config.yaml
n_head: 8
head_dim: 32
norm: "rmsnorm"
rope_fraction: 1.0
init_std_up: 0.0412
init_std_down: 0.0
lr: 0.00466
beta1: 0.95
weight_decay: 0.12
lr_head: 0.00849
grad_clip: 0.5
decay_fraction: 0.856
doc_mask: true
z_loss: 1e-05
train_tokens: 107400000
Each number is 128 + 24 x the weight over its row's rms, rounded and kept within 0 to 255. Layers, rows and columns count from 0. Numbers have three digits each. The size before them is the row's rms in percent of the matrix's.

# gate: layer 5 MLP gate, 256x256, rms 0.158, rows 162-196, columns 128-255
# up: layer 5 MLP up, 256x256, rms 0.158, rows 162-196, columns 128-255
# down: layer 5 MLP down (transposed), 256x256, rms 0.149, rows 162-196, columns 128-255
gate162 109:122131131164082134064090109145124188140114075145108113153139159166106092130143141136102163118093166162119115150113099176112151135090084094099114137085126135165149125087090132140168109164069148139112131117119104080133095125139141131115112155133139147132137105114120121098088116091124120148133138115115118134122103107138158138131118117107104157135128090098113156135125102132146147130096
up162 107:122134118132144092169167098143154113138126118126148114110136124107113144118124160090138122167123151167123123118162145101129085153140101150168135143167099142092131090168089107119093138117142143124145123133110139162195152102122127160127081146114127123121133126152141134182155093134134129132153140141126115144161115127122128110171134094130164116133146092213149159099150157083128117169167
down162 106:168120159091165089140124138146096092116132103147126160109134143116136148096130120136170122152117140142094125107143137127160127148135098147108154110183120099091129174092083122099134128159158149102102142096128153130119120128170103160097110131123144127106142117177130149114122126114124181115129114176123099089143138084141147163133088154120129115116127134148150166145068183141157152106122
gate163 100:129100155166112117130160147162133127133138102129087103123115130113138062097118149128114128142138170115116149149116132173118160100113129110122102163140108104084105102134122167100135142115121092139117090158136129154132110142147127097164179147117142105119096159119087181112127101139116163119139111123166121147134083144112124122139093149103124175126150073161159114099112136116153142153123
up163 095:167174146126112134118116117150141114118102112114111121155129134093131084112166124170109108132149084119117147138090118105111155124119090140103132127107103101097128113139130139155119111066113114133127142117114127103135156121143132116151146147147132105132134144108130109148088135103149122143099154117134103171096128096102141148164115130128117099104104115155135129126128142134129118099164
down163 100:086099165086128084169133123133098088131141134105103107122127141122128156128110103130099122130148132129090140137129146100106146127094125127101124105079185166110119103152135117114149125113143148156172132146136136175103139131153153112128140139137158145145123087101107142123154113084090114167137099129112133139142118114099130127180124108130121112127135120159112076122103163121099148160098
gate164 101:137096162113136182070128100138137183116134106097105119120134126119149113124129158117138090147149152151187136105091108102132106108146152134124148121158135133110182136171134137155138079148105151139156120112156138179120093149126112108128133105151144119109154107162136148128071146139113126126133109116098078060105129140150168120119155139159161113122118118078132123151147101156138080135121
up164 097:139133154130101090149185130108115098108143137140179112127114077136162139087140055157159167159113121150122148105124156127135128154137123142114132116119130125080086132144138122123164143106126077086081149091121128124135103145150178127121100106114095137145145115117162125122170108116195093146118132138128105117108170171098150094175183117104079137162172106107119167124127127126123113162141
down164 096:102108137141139110119111122128125144116090114130113123162092150168126131126128149170114126112151163098135127122149108152129127115149151123155106154120141115076145067118143147107147119106118148124090117182134130131138140097127091119136135104110139142123085115168135127143083117148160122140132137102123081132148173104063097125135098113150122155121137123151138121142133127136097161090148
gate165 102:152131134115121127073114121171054139101128128151114113106105149134068090124091106157141108139115162145088072155106135153113166109142124112128076154128158149127140156121123147115145110119150114113123140132130155129127153124098108137124174106131105117164121143130121110101156135137133137173122135092153139163094098113104144142073088125112136148190131110115156166147146098121172119113097
up165 102:098107100143147114149168153136140142177153146125126157116091110101144117107111116111096108120119105163129137137122106110127095139124136144126138110135151122128093068151123155133151140125075138130111171158151150148131161144141154105145109141147143108159141102116147123090097150117083131110132162153113123071134143141152132096147150138102144131110101103117163097119121161109138129129142
down165 098:133120151164125135144166150112136153102177110169085141131133099109103139134164119070121124123143093163089137133095112116090141136165108143158108145111084147123111108125133180120113078112110095157121117115131097121086145134131115136145129119115077137095117134144142144115139156131109150121102104119108139093155152127114120079141123153104151136142141090154125179099150118113169121119098
gate166 113:131101107174112099100078116125077108095118115133115141143136120124099143130112127198151103114101157117150138154159148135160131143120135080142122167160145170109069145157175129117082130123106130131153142152142166101142127147165111123124119123135107134167125129145107128130115181087153134129125154120129092092147121185162126101109108111144127161118145131123163092104134144137158162141142
up166 116:131137122154123146144124144107134106147158150115130158088124107151132127117094124095173107068099111118150075130155135131102147133126121160161143155113153067111093092144093142154137153136167148099104088121143128098111111102089118087093113119120111077117125152169114187124138160165102127140149147131124142105150118119132128127089123132109133120160152123136134160122159104107099106104101
down166 102:107122119062090167117086113110160106139116154102134137095147137148110127138096108102100087156127095088120163145100139141105145106139150158152120093146131057187098147113113154098141109144144134131119168108093103149102109117112132122096163119150166164131164127198128132122098161150067110140140147142141135152155111170155165139110161120136120108124145081110137100135161092141131130122160
gate167 095:169151136131113101158081163137168165102175113115144133096124111208105121131133087150128119104085143130082106161148091153104143109101065160162099130117132117118125154115147130093101130135103145123114133148121105111146121133163131150132124151118117072098145113127114126149142115126137136119095091120119136147116145178139109102088148138138096122123165100127147136141141108142122134125175
up167 095:110176122102101082126061129132088135144183120107132142132165120142054104128094116150105082117098158106150155145167153158122147114111109155127115084120132167184120113108132168131135144123091133142096154133091097122141143124103122075098137144121101117174131122113068125159125151167163137083158170128103095107143153111127113092146160111141157141123092117123130160123148134094128125138127
down167 097:131094084097137168113130162083158094151085110112098100110127152143120137131134117118109154158156132121134130110139116115130163064119113134164122160113140116132149119158146134155148190123097127173107154111122117161111126113123097165120128148128122101149133160116157107152106140115155117099098165151137147109110178139084124134082142124101153129133130139154128117123134155087123111150142
gate168 103:142105143117125162121044158104119110119131133154129111092147136072089161162149141137115170184111107164111138122147171139123102134150095130170088148162115131123146159119136144096150144128124118119100131140161169120141101109129091138124154121143096102104126082150144113146133156108066134132145188142119114126164117160140111135089144115140134109090134113126156158132130116124132107151101
up168 100:117139083141134114123122128133125135147143151118112095122143142139132123097121126152139103114105121098191132140096135127116122118134127113070131143109119116121159110155127068129120113160114131129122102155092107158108120158134165134089113141103129130127129161151135094104103140122155119170140104044132152130117130107101119121150113107195105137156114107106133148125166153137106111124094
down168 106:112135142151076093138100151114145115171111137118137106088121127184113138115112104144135122130147138148149134137133115127104132125200166105130121144157087138144152121101147083139150082172113140120139085106131100119146114170172164080169106138102129160170193139121104146150151111124157123126138127165083139109138135107102135126118103133142141142122148128088109108105162117169122119200129
gate169 095:138133165146147138103115134173109145141122134173144072087171186162088099121136133132116146129117123140121182118104103085108099102115125130119123088121150120161139125142102117122116162118105167108163110149101102116139072106051124133130138137078163160122165149188101108104118140166127106130106119106160133134144130106163123127089129145094143158155135132108167140138110132183093146138115
up169 100:128131127157122133155166147099119108100110114127141174141097098140133128130164141147141132156170173166135142135125194147173115126117117169142113150140102139067126142132139093121135080130150101107123169130137112121093140153123141129136092085147132141118106154098090167155132110132105162127176140130084117111087123168090124169149100114143135129145123153145152141145155147134120132098121
down169 099:168099115095171117151164135077157162166152124114114130118131119163140158124088118102075166120129143141114078139111146108113137159098118167139146104137124135074139109125137138149120132139170116159128138140113157118117110155144118130124094123133161105145157168120148091150106169095140159117102145122129143136102116183077141096173102140139127110130140164151138156115170124140189136112114
gate170 090:127149156149092093127149122129140123118101132119129110101170112152148099129110120149182131113135118102088133092149145119134138177147122104124164144145089162164083155129156158141076128139131132126134149108132129136128174105135118118120115170119117124169111112128103149138114148079108195109162122123095146128158101108175121117156144108172108124138156134128084144176133093152191151117103
up170 097:060130151144105142151148074150172119104128108106102137140118177103121148118128089170133144101118098174112157108125086118145118120117122150065129126101123090121152168133170128105128154154104133111095132101087062112119108109125116138127140128146135136133131136121125166126122133150114138129144172093098123132123095121077113101137147134143119119118119136151118126175177122110156140149147
down170 096:131114164132091153136156121106150155114123139132129094093067130109169143127138104142153114134142094134162170163162116124123176127125115089118103100195082158108164139141100164162154133146134147179172137091135134115093129166136134062144160155125148138148131134138138081131112144167109129117174122170106147122177141130093116140155129108156102127086120112108111111133125101136135143164098
gate171 111:126108143140124134153111133121160151043142123162106108093110140138163150129160125131096142161101171167133158133147151114177183134148117106124120195156111103103117104123154113094139108134119138103089114134136117148113145128102126136173146138134144157117128159188111128155130107123123115114130148103142111144118127115149096134105124119120146120147159162137129126159193103104129102123105
up171 108:106128131107138141127127152112122101152119138127200120151144177140103109153119082099123129132131112144104095130139104130142142121123132097176111143109131135159156095144093135104121085126114128172123147120110142108122100107147125110118103167080106141118110103131130136133148141118127115114161090138131123129111123128085145091141132089139120112120131120129089075137192095129083119104092
down171 101:108142092111129126141112138145124090082104125175116142113132167160112104119137106125133162160145065121112137138144139124125160140095089095167106108143152133128124100154081127132120120188157113122132134163153138111127122125093117080109026135166138070163122145174112152135109132127142138140112079120116102106120098120105140138140127079136132142145122144140141129082153159123147107128092
gate172 102:127088158060103118087143171072117152115136114095170126154121133134139133146145077115101084170112161153100134118152156129139163116103081121125153157120139119141086138150124124138102117129143092120094140156115103115138101133099094160114132088125146113095139085171125104126150135130118149119142153115119096169117148124140132115087144133119128119134105155088131117117132141118098091107162
up172 103:134150121108123145120095128114102124156074136160103150112101134135111037144105151105143196147105107149131130120113107112188128130182154129127120144112135158149164131096080094108162154141163151188090111142141141133086130148102178141150114145119142092121130110106173130088158070122163123099120115131145160119107144132150140129142116136118170149137160084114105129150185158156142151115103
down172 103:126166123164145149139167116105094124131106126108132125104126152114117153133140092123123160153135128141142145121156187087076106099117148164137146128118107110092130146108124144131085115123141140120148177092158108082105106193116151120115121114166165122125080146148156074123120121122100084129120107113082077112132126153129125146132129138142158139137137116128099140137151129122167125144186
gate173 110:098145129128131145112141132138129126088146082126117101097136134107141123110105115131150118064108085151099078162153150143123116113151120132122131094118133117134136120161124119118145073142114131133120136166073152151075148112142137176112102129159163143122140145125109137104112142101086145132155083132112117120131115106162152142130139103094157145136137143116142112098143147123105130153106
up173 106:174151114106134118147140121118111136149127114117069155082104113147148136112186105112147149148132131130118160172108094142119157125151158113151138088075146186133129119133092095111133085123097158119099123125093162089128179129122120103090091137147109134147129158124139100099134160100135082132117075103143143119130128111138155098154138126149149147106154140137129123147111130125135152129125
down173 102:084156168123169095130145130130152119146145111167148116098105116104140105124112157105133120094135110136097107095131100129162162119135170142122124172092111095108160103161151120111145134150107103123132174137087123143083072143096120111130100155110089128127137150076136153084114139149108102128132123133140142151116163151101090109143098104145131112112133180122129173135122117167111108136126
gate174 101:143134082082122123125102133120103140127124143155101136156137139144144179084111151114175120113155116130098098131160088180127083149103150111115141101137129129115130144127129116137071126097148141157140112126152159102124078140118128133128147133138161094122099134100122140089156124131150094150132139145129120120158117135169104169113173160127088132105132095116132150120150152104107106118115
up174 102:124083167113118131135122119159137126096116139124118182137137132124170127153123123130076110112093168135149119118114173102108132113110139114123127140117120171149122156150112136108150122127146153166148137175115107164079151116141112107124098136153135140138139119151123098127117113150147135128171141116108144117154158138153163151158110114143093140107128167142112138151097132101109118092136
down174 102:125163104155135089101114116134112164173135142138121094103153112141117165101149140100151164124111084147154148111114143141099118157135154136131157115132141139112146146163103133124106128106163120097132081085148141149103158115142138125100130139124080118083134108115100160129116125137155146114191087125106128113128108123086129155146131124112103177126075107121136150126110142123130167121147
gate175 105:104107156114152115157109145120173099110153120126089194145107149131157130150106073130110129149103137134127117117115089182167124083134117142131124154097135130148112164190087144122089117142100113108166139117119123142171149077157142094138126097174151130141150155102125140097136106116158128130115088134089182144114089151106125091107111134139110132111099123136168134161086089118174115128138
up175 102:104123133142060105112113119151090147136116113149112111150147127146161155131129158123131151130120110105125101122157110139185133152138098112169115119105172066118098114103130089157178146138156126117078152153153133132115136107129129141098137155126147095114137088132105131169173126115119123122127121148115135085157102133155131122092128166138144150112134156120127165099109120108110140110134
down175 101:146126143112130159122156148127167098119096141144113151124118144135131127131144131104146117146162074125127185113133135168124114124125136098106104130117138112118101154124091165125122159162097130132098141115136088119141079141145123147116117165169117116155039143135130132105138099128125100132144091159136113177081167175120107109145128105119122120112133091131142136095122167137135136152130
gate176 102:121161158085114157126162114093132118159077148134095149125081134100126149142178096152137147095123065100134164103109127127086135120153158127108122186084117146134113150106135132111122176181162109118100139114104125116149121117081145157113108106132124141104131138141098123141120127191138128110113150099147154148145106133137126099177150151123105111111134144184110120119123051132109132120141
up176 100:139154142153128176088152141134165095129074135127133128089108098148140149124130123134165109094102121137112168146127093123105110122140132124105086138151117132155141131135136150088117143159140168126111151107120105157143141124110144137166106129119156082133107129118084141101116087163135150091109148117149167119123082123133139189122179136104104175128155122094111148124134119143120163153123
down176 103:172137102132104113119136085097126079157101091101149130083110094139155168131157166153106088102126102105178147108151121161139129115144145147130130144144087082176132141124137170151091121175118123183116117108152116103142071100148167111139125116151166104123188132117173138120111135172143148123149165083094168127130115131119094114127136112106109138097127133089120127109101098148177121142164
gate177 100:136137107097157133126154145146144147114136082160127137134142124097174118107141111120164136110155116138077126116110125161164176142135124144107107133129137116115122121160155152125121136116116126166117114098119127115112082100196140119115132138172105102131125141148153113144102128113130131146126097121146131122104170122139108126189126179150155060164130124107104180119137135142143143172120
up177 102:145120117124116178138132097120071139108110117121126120160169146080140143128116113128175103117139135169142161105135125148178143140151133079153114172125103174108102120115128149148104098127131116127131115091136113158150127098183156127130102136111115131163120113193133137095184136112129107153115134103129151107124174086114100094159128130164138071110110089115140109192144123136098129184104
down177 099:139099096151140121135157099121131150105146174173081158122134143097156093129118104167106100122166121129128139121162131106102120145119149113143161115120121110136149056119140123129100121109103087144103100112095147128117142137135123164112153139135134085092154117108081103125145148191147110092157118124139148173128067098121103113148130082127120112116110118129152156101123140071129146118162
gate178 107:094113133117108138111121102130160139153135093149136128170101141140116160090109147146095132117149128082163153129154131110127142107137084150158156136123101165107104098115165121156145145093102078127113139148136121091094137121090156134107126094125148103189147142097131156116090138161126133120146142158148132149126064136193122166115125131115146101110155134113109078169141143161133139184118
up178 104:129101138092109129119152134159082156166151095129122114147129145104154106086127145163124144147141111136099103098109044139130118114170070156108167135113156132150150124106148122140119139106139123118128127140110111149138134101102166092146166081126142091158099133091112135164115098138139127096108134086111110172154121122133158126127127136092119126107119119139131141103132150158145142134079
down178 107:124179106090140173143108134156129116137152096120088164137126125108108131097117130073108095127113118111112112144113137117169103144137146117137147110089119126129099162085136126116083149169150161133119107155115153143125163142144131079143102160105104095115183149116145128140075086135115110113121119170096107123101120125123071126177082129145149095138139087124106164173131114149107122105136
gate179 103:144155145138134092126138133076091107105102122137140174125140073118184147156132143145130094141104144143122118183112103161147170135142134122137179114114118111103133184171148149061119125129128126115099142153121136120122125110155136155119124163139153128112107104121126107109122117171090190119129128125093158158142132138126141115133139122124145156141073095120104118063151116115132145137121
up179 100:104132110095140107144163102147134132170142162167151106105114162160111075144089103154142115138135116111111092096139140134103132084117101139103125121137092148139081125119143148173108125128139150155105121156102117159105105117117142065133147129148132135126131137122137148130144152155144090104111117114128083147151139106128123105145209129097118089119167165146143128131085159128116079143140
down179 101:067111108118146134130123153133153098136090115141164054144144104106113166141097121132135110091117099157127133108091118138104120091108139129177127137099111143094146139122118125136104145100135079139173131096116090102087127137129146117156137140138145147106159163118145122115149171125120123125119119147100157117111119120154158150157119128126133134092095117144182104159131107122131153138091
gate180 104:124121124134142143100106105157114131133112130059117114131098188141115165062113093133116138145163076098144089193117114113095122127141168155169102129105127115147154126143118168124119163120105137093116125134148149153108105094102155113124128145148131143127177091111123135134118085146147158125078137129108101165110059116119151137097101157131097142108123136115099097172123125167155135138113
up180 106:144147123095174121173126144120117159120138115141162148137199109113116089128110098134153145107147135180127156145119121185130133132109121158149108179132125116164166148100151063145132129143116179126104136113120145136153161124137144134112117107131154122135146162122142142116130117105142093125128075131129114131158159141143117100150165134148076129152172125123132099114152088107151146122157
down180 101:146141136077102105135118193058166170123120114151121144079122131119169132131153087097151135109140116113111132145137129092080170134100115133109126126134128149157108107138139110113178128169135124099151163122133141156131161120156143136110136161120119154120127133120100113164164123150132129180134125139138157113150163134141115126152104128129142125123137124148163128112149099136150146140138
gate181 108:104172131084139122183143102106116134192121123138106134157100131134108148131149109074141131125107183138139128133160122151093155157046163107126126137119129111136144123162119118094107159095141156123158095113153153140162159122135138182094163122099128135143115142085121093060117140143134120109133149125124094158105107137108108156161127119134129128132098113132124131115140111134104140153135
up181 102:144086145097130129151130152106126105125093158156136130093174086116104156142133088110127113115147109139123103135128149135135139111171153153128130143076147117155149134179134123142139081145128136191145155119164099112083114131157128124159139136122104106084135170141135123165152123131094097141118118109132137056175117101121158154131171121100158138112091133141115121115122109121172112157155
down181 103:113098122118117118107109070114094134147111184127147148138161169107146117101126113105127115161142124166119165165131103096118170139118159129140107120088142124164122108112129109130112124119108104169105126144129137141090113134053174158127118091131093119130133137134137175134116101147080077140118140128150133123156105115120157112149086129120157109106149161126174123124157136139111131154148
gate182 113:122147165080126099194089141137131140149105155109131133118129145138161089118087152186136142142131133108134103174144141107133171148140114113130124147130120130080103140089138139130060116117159100136105119147140114140152154141116118135152153112149111099141101091117131127101107144158089140173119133111175093141121148110177118109118132123110107139159098127132080105175146147095162135096119
up182 104:117145123125122143144132123155121132148144099087144154148119101151157142102123139179099161182104119152113113148152116121137091167112085114187093150156121107120133123145136119111147119130149096122135120122157143110134125117156132087098142145134086103084156107153155121127109116121129104164147144131128162128138147142166126102133142171125123148138126120152125164159107119105171192136119
down182 107:146113156108136109120120136098118149133118124099165147190118101126120124148157151135136168116140130141171153127145139108147115092122146118157169092122065135195102131144159097155114105156094141137123063113121114080124123084144123134109156143114139138127147138183144095115142110134130138138126102107109148104119139101154130091115118134106100141139152133117095141146130126144114161174137
gate183 095:113133089143134178086086093121113123130120142144132134169137209119118138137116114126122137135145162172103115147183153139151115131114122087106145133140102095137106158085094110141107126087139070062124131122161089084119121116129103126064120078148132111137144163151121162106088144200104108139143146106105115160094106140121176100095119117085175164125117114131134119096100104133094108143140
up183 098:112140134122146133139153170158133155124100116161122173105139154135142139129084184125153134109135121116160149159146166102132135136117117112122123133103119094114094162139139103114121140114158174150130139098107139157125136159140154107141158120113179142115127131096172091188177147154111117136158148073130084116147153098168065133110111166150093135178127087082132137140125160094138125119125
down183 098:133099125130106154080145150142114096140103148088155148122156156095157107142101149129133120109130113101126137094110118140127132142147130138150105142196131192134043140108172128143146146106120094136082077089135110155120155084145118123153130132142122122102155110095115127108119086113155159131131129152151111137108117171136114153146132122190120087134151135150137067114133154125130132130124
gate184 103:169118156115161172132119125133167119126063103146143090135128104144139082173110076156121181144169144128126115119099172118139161125114105100129163139111151184133157092160128124131132128143138093124092134116143131163105126098121159137115131113132127117140139098120124132138113144086112131149127151137135091158163103109070134091128133145093155131089104126100126145140121111180153131101102
up184 098:136136107143128107123103154123102179103156117127102116138128154119159091116146176105142139123118085096186113133144136154110131165141114129164119073133127125111079179101082131085127171130118135107159119141111119145108130104128108176130105140147096105132131146105165141173134130165078129174175156126149140095128149135136137123099092122114094138113119095165121105142114122109146081122117
down184 099:104094143171156159111145178157094127156104113135128099131145132091104126126176131126142140174131097122097125131144101112147115129141112118139134111102124149144110163110113136126125135105141138108132071156156157143132102135124140091112106126110130130106108124106131091146122163156110138164153176090087140142151129124116135134133085144193068146101180115137136166135115111135077075131058
gate185 097:152165120107120114115077080126160180144134137124121113170125164136136173140141135124120111123148136117125158104083128112086075053125128124101109136108121113163148134139152134167084126110101108098146108144121139138105142111138136123109126050141136129121124114138111103146126109181135160158109164112149099118152147130134135123138139110135097116130166100120133124124121157125105124121151
up185 094:178161152119112111096085137137171120166145098110129096148136180156136118132154163124180133118161114151114164092081124107118120096130179116076105101161105128176116144152096149167109104104127146112126120154133144135091091125151148134117149102134126089110105096107120120102133056133136183165115104124164098122090147155106144126149121126141098126156153088127138106128161159142103137129126
down185 095:106126089134083124112134110137176095138073123087117162153142153122146106110086111136094132137145091142134102149153125146168135116158086165122127151125111110147138188143134128145142063139107133097110102159108133154127141146132109077141134082123111136144126160171155125145113091088122181148164182121068158140132118144096156129135145155131111118152111117133127096138127163138074106132092
gate186 101:105114100139143108151094129124131092142107104101123113165122138113133096132127129126154167143171108141147128175115184132092139118100155099124137113159161077138117174133133151108109132130098119147136150167104133129160200114104131130130119139163097136166086093116128088173098166100129170135107130145144155154136127145129142115129145115183143170100101119092105163108108090116135124140097
up186 096:118121163144176145140146118111095143097139157147177105133117167115118142118087115133133115089120115116126138100097139172092089096094100133109153137126161143094144101133079103139127134106146170101094115112113121088093090132133128098139119169125134106097139066143135098116104140116118158123135110092163170104152106129100105092131116141138158097142199145151151131122105131120145123147131
down186 102:107160119154135116133131126123061126159102100102137091119140123124100105117079163156147112133164142161155121111120115134137108131079128128131164117153146129164147083144147122172110076109175097142103160131135164146122103129121139115131106155122200124139120124099105107118140115151117152131123141161134145145069122102111116173124114063140137128143141095143129135124132118139107122088128
gate187 095:116150111135185095158134139100134106099139104161106184154143125162130106157107132192121119143149183118114165121121113118140097126103153147114093112143104144140134126122148162109097162109153157141148111106088175116145152168112129118091108156130099110142121094144132138136143102131096147156132127144153135114146128128106109159109154169134107140141143114115163134171137155107151146122131
up187 093:125120129131137111129108155119125183145160123123119166150140121133151151056158157126132134106153160175130133111159103079142121122146180098163144142162069132128157120155159126098087141178122122150144145115097135167139136105085167145148167142134155116137123142121130116135149144130095131154133102138129127094146102117108120159121182179118113131154146134132156121076094137133082110141104
down187 099:142128145135104154109127134087103112104091101094116136128152092131126137136148137057147137104186136132094102120129121135120130139140137173143135144142164151152117121180158166129157173120120108123071123142092166133159137120134120119133091127138134111126133142136119155146141117147098181150096141090130141124118148113137091155144122139109137143141099096095111148142118130082159118152122
gate188 099:123145130138119113092151147110102115135129094133132134110173132119167103161110133142124161147136123104123119110087106120138134095141138119123116124113100108105162119156118129162141090119113178111139094138132191091116142111068118098156150151104098171150121152113132143143143123112153096161122154127176158120145112153128101105104118161095133071137120132108134149119099135112112124160174
up188 099:092092111174139147134115122117094136160127140131129176088110113173149173134138125145138118123137128116111121146168083127148132128173164122139147123121109130150129133140141132150136154132134169127190120134131105137147128102123166111131107083119099069127149188101138155108174144166108140150127119147113138120132104100135127135144170140157150136130161126110126149112143125139161101071119
down188 100:117131101104140164076107137141155164105160135152094170147119160127125130155134183121153172080102126132122147159082107138090178116117136145157101143116116134092158126094174143143057129138088115128141142138122137168136143075095142105127129111105174135154110114115136144110152127153066126134132161128121170121123138110135134157121126127158101138125089118111115118142098121140129105151110
gate189 091:128153100119170138128116125126132147163144133112129149131106155102122156115150145139108159144134139110117139077091114137105115073105173148101142131119129121168111163198114129202086116107118150127165162116127110124151114147128107110133132176099150120111143124123120170119107156132122098163089115136120116178129095149098140156140161141101152125130123131167141103141127130155109144128156
up189 096:144138121157127145144128143112145126130156126145140156075102150131158137116152104141116153132132137109072135096152118156105151091130144163102153152165116138171108137174116125137117136115155159122165150134135100157138091121134097131144126150154126148120119149129138153124102171140108101153126077150134120138137073135098166117166166177128136121103133126126107107109166124144093105116110
down189 099:115106073137122116093106113134091150135130132115118115138145108120127127156098126160085124117120149092131159118129132115102162119110130189115087172105112110126124135156115148121118104155079153129116142112109121177119153179115132199158160117108156133089148131115124165165119149182074102152133156121143067151100095099138130137126127141144148111116111130110087097110135130089118111112115
gate190 110:134106135118150107100141165153123137150130150130091142158112115124133114150113088178141141144103104136115192127123145142138170080143129150140117160150145166101152088149092151134101146099127149137106112117126089160132138117125100175054140125121132112145102129144132168109129164136154111127172122106084154142123179146160140150074121149145162176120167124079119139116135146112107149131127
up190 104:159125142155118168159129132149153150181173136129156138137152098144102171122141139076135141157133092167113099164131107126130096130170161115117120108129109113121152143147170116138194121115113154130145153158105155126139110103118131108149118129141133143103091129088114114141149142114106088114111135157153114132126107098123111148141156124126124102134134139110152134100138103155133112133128
down190 106:139157108204109140122101105143131113140133153088139123124125155129137077098113131107098119120115141155142134148111097152159147121130133114086122126162150129146137055146122127173132082125150168146135137114145140110155104163094125126134136142173133115104119145134173158145106105177162126122138170104138134132121177090145110152174141149136137181151127092147105118120175120115130124137127
gate191 099:138167096158097113133135153063097144157139123099160130112143141105087128124098127114114115092140088090126107115137106143128134097098120143144088132129122117132095143161086122138131163102124098160140117136190167117139152094137149125093151137106123107121156148127168166130128089115146127120145116131144146125108101132088144116117085138154155120173158135088155105141144133110181136147145
up191 102:128128124129156146145118127124160133161092128135094134153118159118079181108146104127169177113132123102136141101200096080102147097121131139108148134097149105106138138140102134124131110150105096154138116132141117090118156091123093122104168169129144144121141149078159189146136071111156124137147134108114116122130080107113185138136080078123131121141106143123121149131138141139134130137124
down191 096:129127098173130113129118136221125092138139097092122117091160168127185130155122121114127146134127123123139154093122167146142099117137135128129159142142156151167143149121130145128123151126098138146105159152156069108148128112149119105133165132163106146141164158083166163128153106124105196098129102128144131138111110134119142128104186154116133143147142154127115107144137120130155107162129
gate192 093:121124149102108131140138123148096162103154110138081153131135122108109117166118134122159130127149154093136164133113123111128127129091117141152093112106146161097107124128157147113152114108124110131125133113117158109142085143192145130078090097177100127145122122112114127140109103132089150146133143080110140155102087116112075136117185137163137145144141173087180125099160124090127101158100
up192 098:147115122196135114080156134126128099152121142108162102130156141124140133111107123148108124120116106147118110101165131151136115142143117124091144122189101114124132115138114106176107131139181104152105124143152126107121177160114121124124170126093137147139155122143056106087085113102195103144134118148123128125134131141127169117089132148105130105151138096155070114113110128161112146128134
down192 098:139152075142108106121150128159185099136097187163118132134106144123128091100141113108187166117138153131121107139112139143151144136160140136120094131143126116133139117144104133157115145122119171152118095096145129094134103192140116133160116159147148123115088081124089134127128124148159115127111130117167148093171089118149166126125111123152187147113138109109132176162160133164105117180130
gate193 101:144126122135138108105143148168099167126134109128113164080123147118132037092141117141159127122171158135086112135157153125097143105118120086139112139146114139142149137119130105119088149130166091123117128090127139151130115126098137127142137147188161087109129141114107123109104122098120160076180146102141142092125139081117148138177099110099077137122116124134145156127118108143110173092098
up193 098:115177103110125110113112094109175117121110094111156169144117137136139148106163144140200149137105148159137147123130130128121134086125145132108128112138146141080163154164085157156097133152123137126133105134130137125139138152091127149147145120107126133113132100086124113123136165109103121117104165151148059159091139129125153129171122146113095151132149117166146104157118112136129132126173
down193 105:122098124149150144095139141131121161117129150132106127108098170118174110105134150158094124129109117105137123121109144135154119090152124127158124110122164167097163129119143081147130115139191117166126136139122036095119189133079089097111146107122129132129122141109137101103138127139100155157143147140141070090098122134086140121150158138123112148142156101142126113149098090111136129120125
gate194 099:149114141134191143121113172065102135120144091125138121172140116157113133162103099126135149143130118117158160130169134099154148106145104105153095121104140143156138113126124142103133118115161102155140144131093160128115093124086126136126098137120111076153168122101185138182099078130084111173096114101102133126129133116139134124106144139150183081092140127153109110115138125111119126108082
up194 098:105140118125089145114141102078144120103147138164152156101113134140091158120136092115132093158162167138132098156106121112139146093125111108119165111122146170144129106108130151113127168111138148146093143145143097090129162130134136106103151113145118169120143159102111097083099138165108104119126112195168111152106170132106119109094118088123102095117159115095128158134167116117132159117133
down194 097:089094113136180105110129112095107146117148142149147134119129125123146139105133123132122103142180141165132130139099120118136086173167159153120147106119124116127144124102156132097111116145173122122129181143141097127131093087137175135138133104188123096129146077099169102091146146143116113140114139147128154111117130091088125105143096150134141118162110143101107150140159160118164127138077
gate195 086:116085145117127132137136136154172152154084161132141143123163157157118157087113101165143136108096140126129141148094111127109131134133093088107130124091136084123141130135158145138102201148127101124152098132118128079131147105093131087100186162134098149124135155129151147145143076129135147159121132180139157111110120126117143108101084140094176126114144101106117143137109118158098146186127
up195 088:130163115119125160112131113109105088065155121125138089140109091121128116163144156104086124140161119132141129126151124098169128122126118160144108135164110161131094092132087131144176065111136137131118156133141141161102131136147135158169085134110149091142141102116089126095121144119130103128147120093119106125142086137133118153115172122148090115110127139149149133143129146107114117088132
down195 092:136132138160130088098134150116135151153099090130116147108149124129124144110159120111151070088123115121146155146126110113119114143107153092144154129097112131126160124117095149113140149126136118139123138089117119140099144140131135128124073125129139124123142055133140092126104095132102115138153122078086116146093125140094158121153144176130124204135120104167125136086145155128139092146135
gate196 106:136134153116104103130121124156159169134117118134147091111147135168144166137119135123101140160144110108143101132113108101131117130116102129132126128091134149155108141078142126132102092148099103167138121132160100121149117154142096173123120128120114113106146126166118104066114133104114110104176089139144121139127104130136126108140142121212163156098141115136141101107086132157142097107135
up196 103:123102081155120134117147117113146117126117117153148134070118176143121105121135127132131118156164114138161161112117185134134119163142115106095168149134125133139095109121135087181096147160104111083111129083096125106153122124161150126118139120112136138156118124120139157153109158154182148143094131165152128118114089103185135132128125143131144165190126106110158137116109164142117163130116
down196 097:174149132178139174137128117134178139146130142125133132093132122164131089113143123138156110110125149138123139069152076123105137098132140120124129139165132112152136151135135136105117128118145165116123135115118092134130128146131129126167159117146117132149123119068142158171156132096140112138116127143134131118185161122156122080172118163094153120123140164116117095161154130119092146140135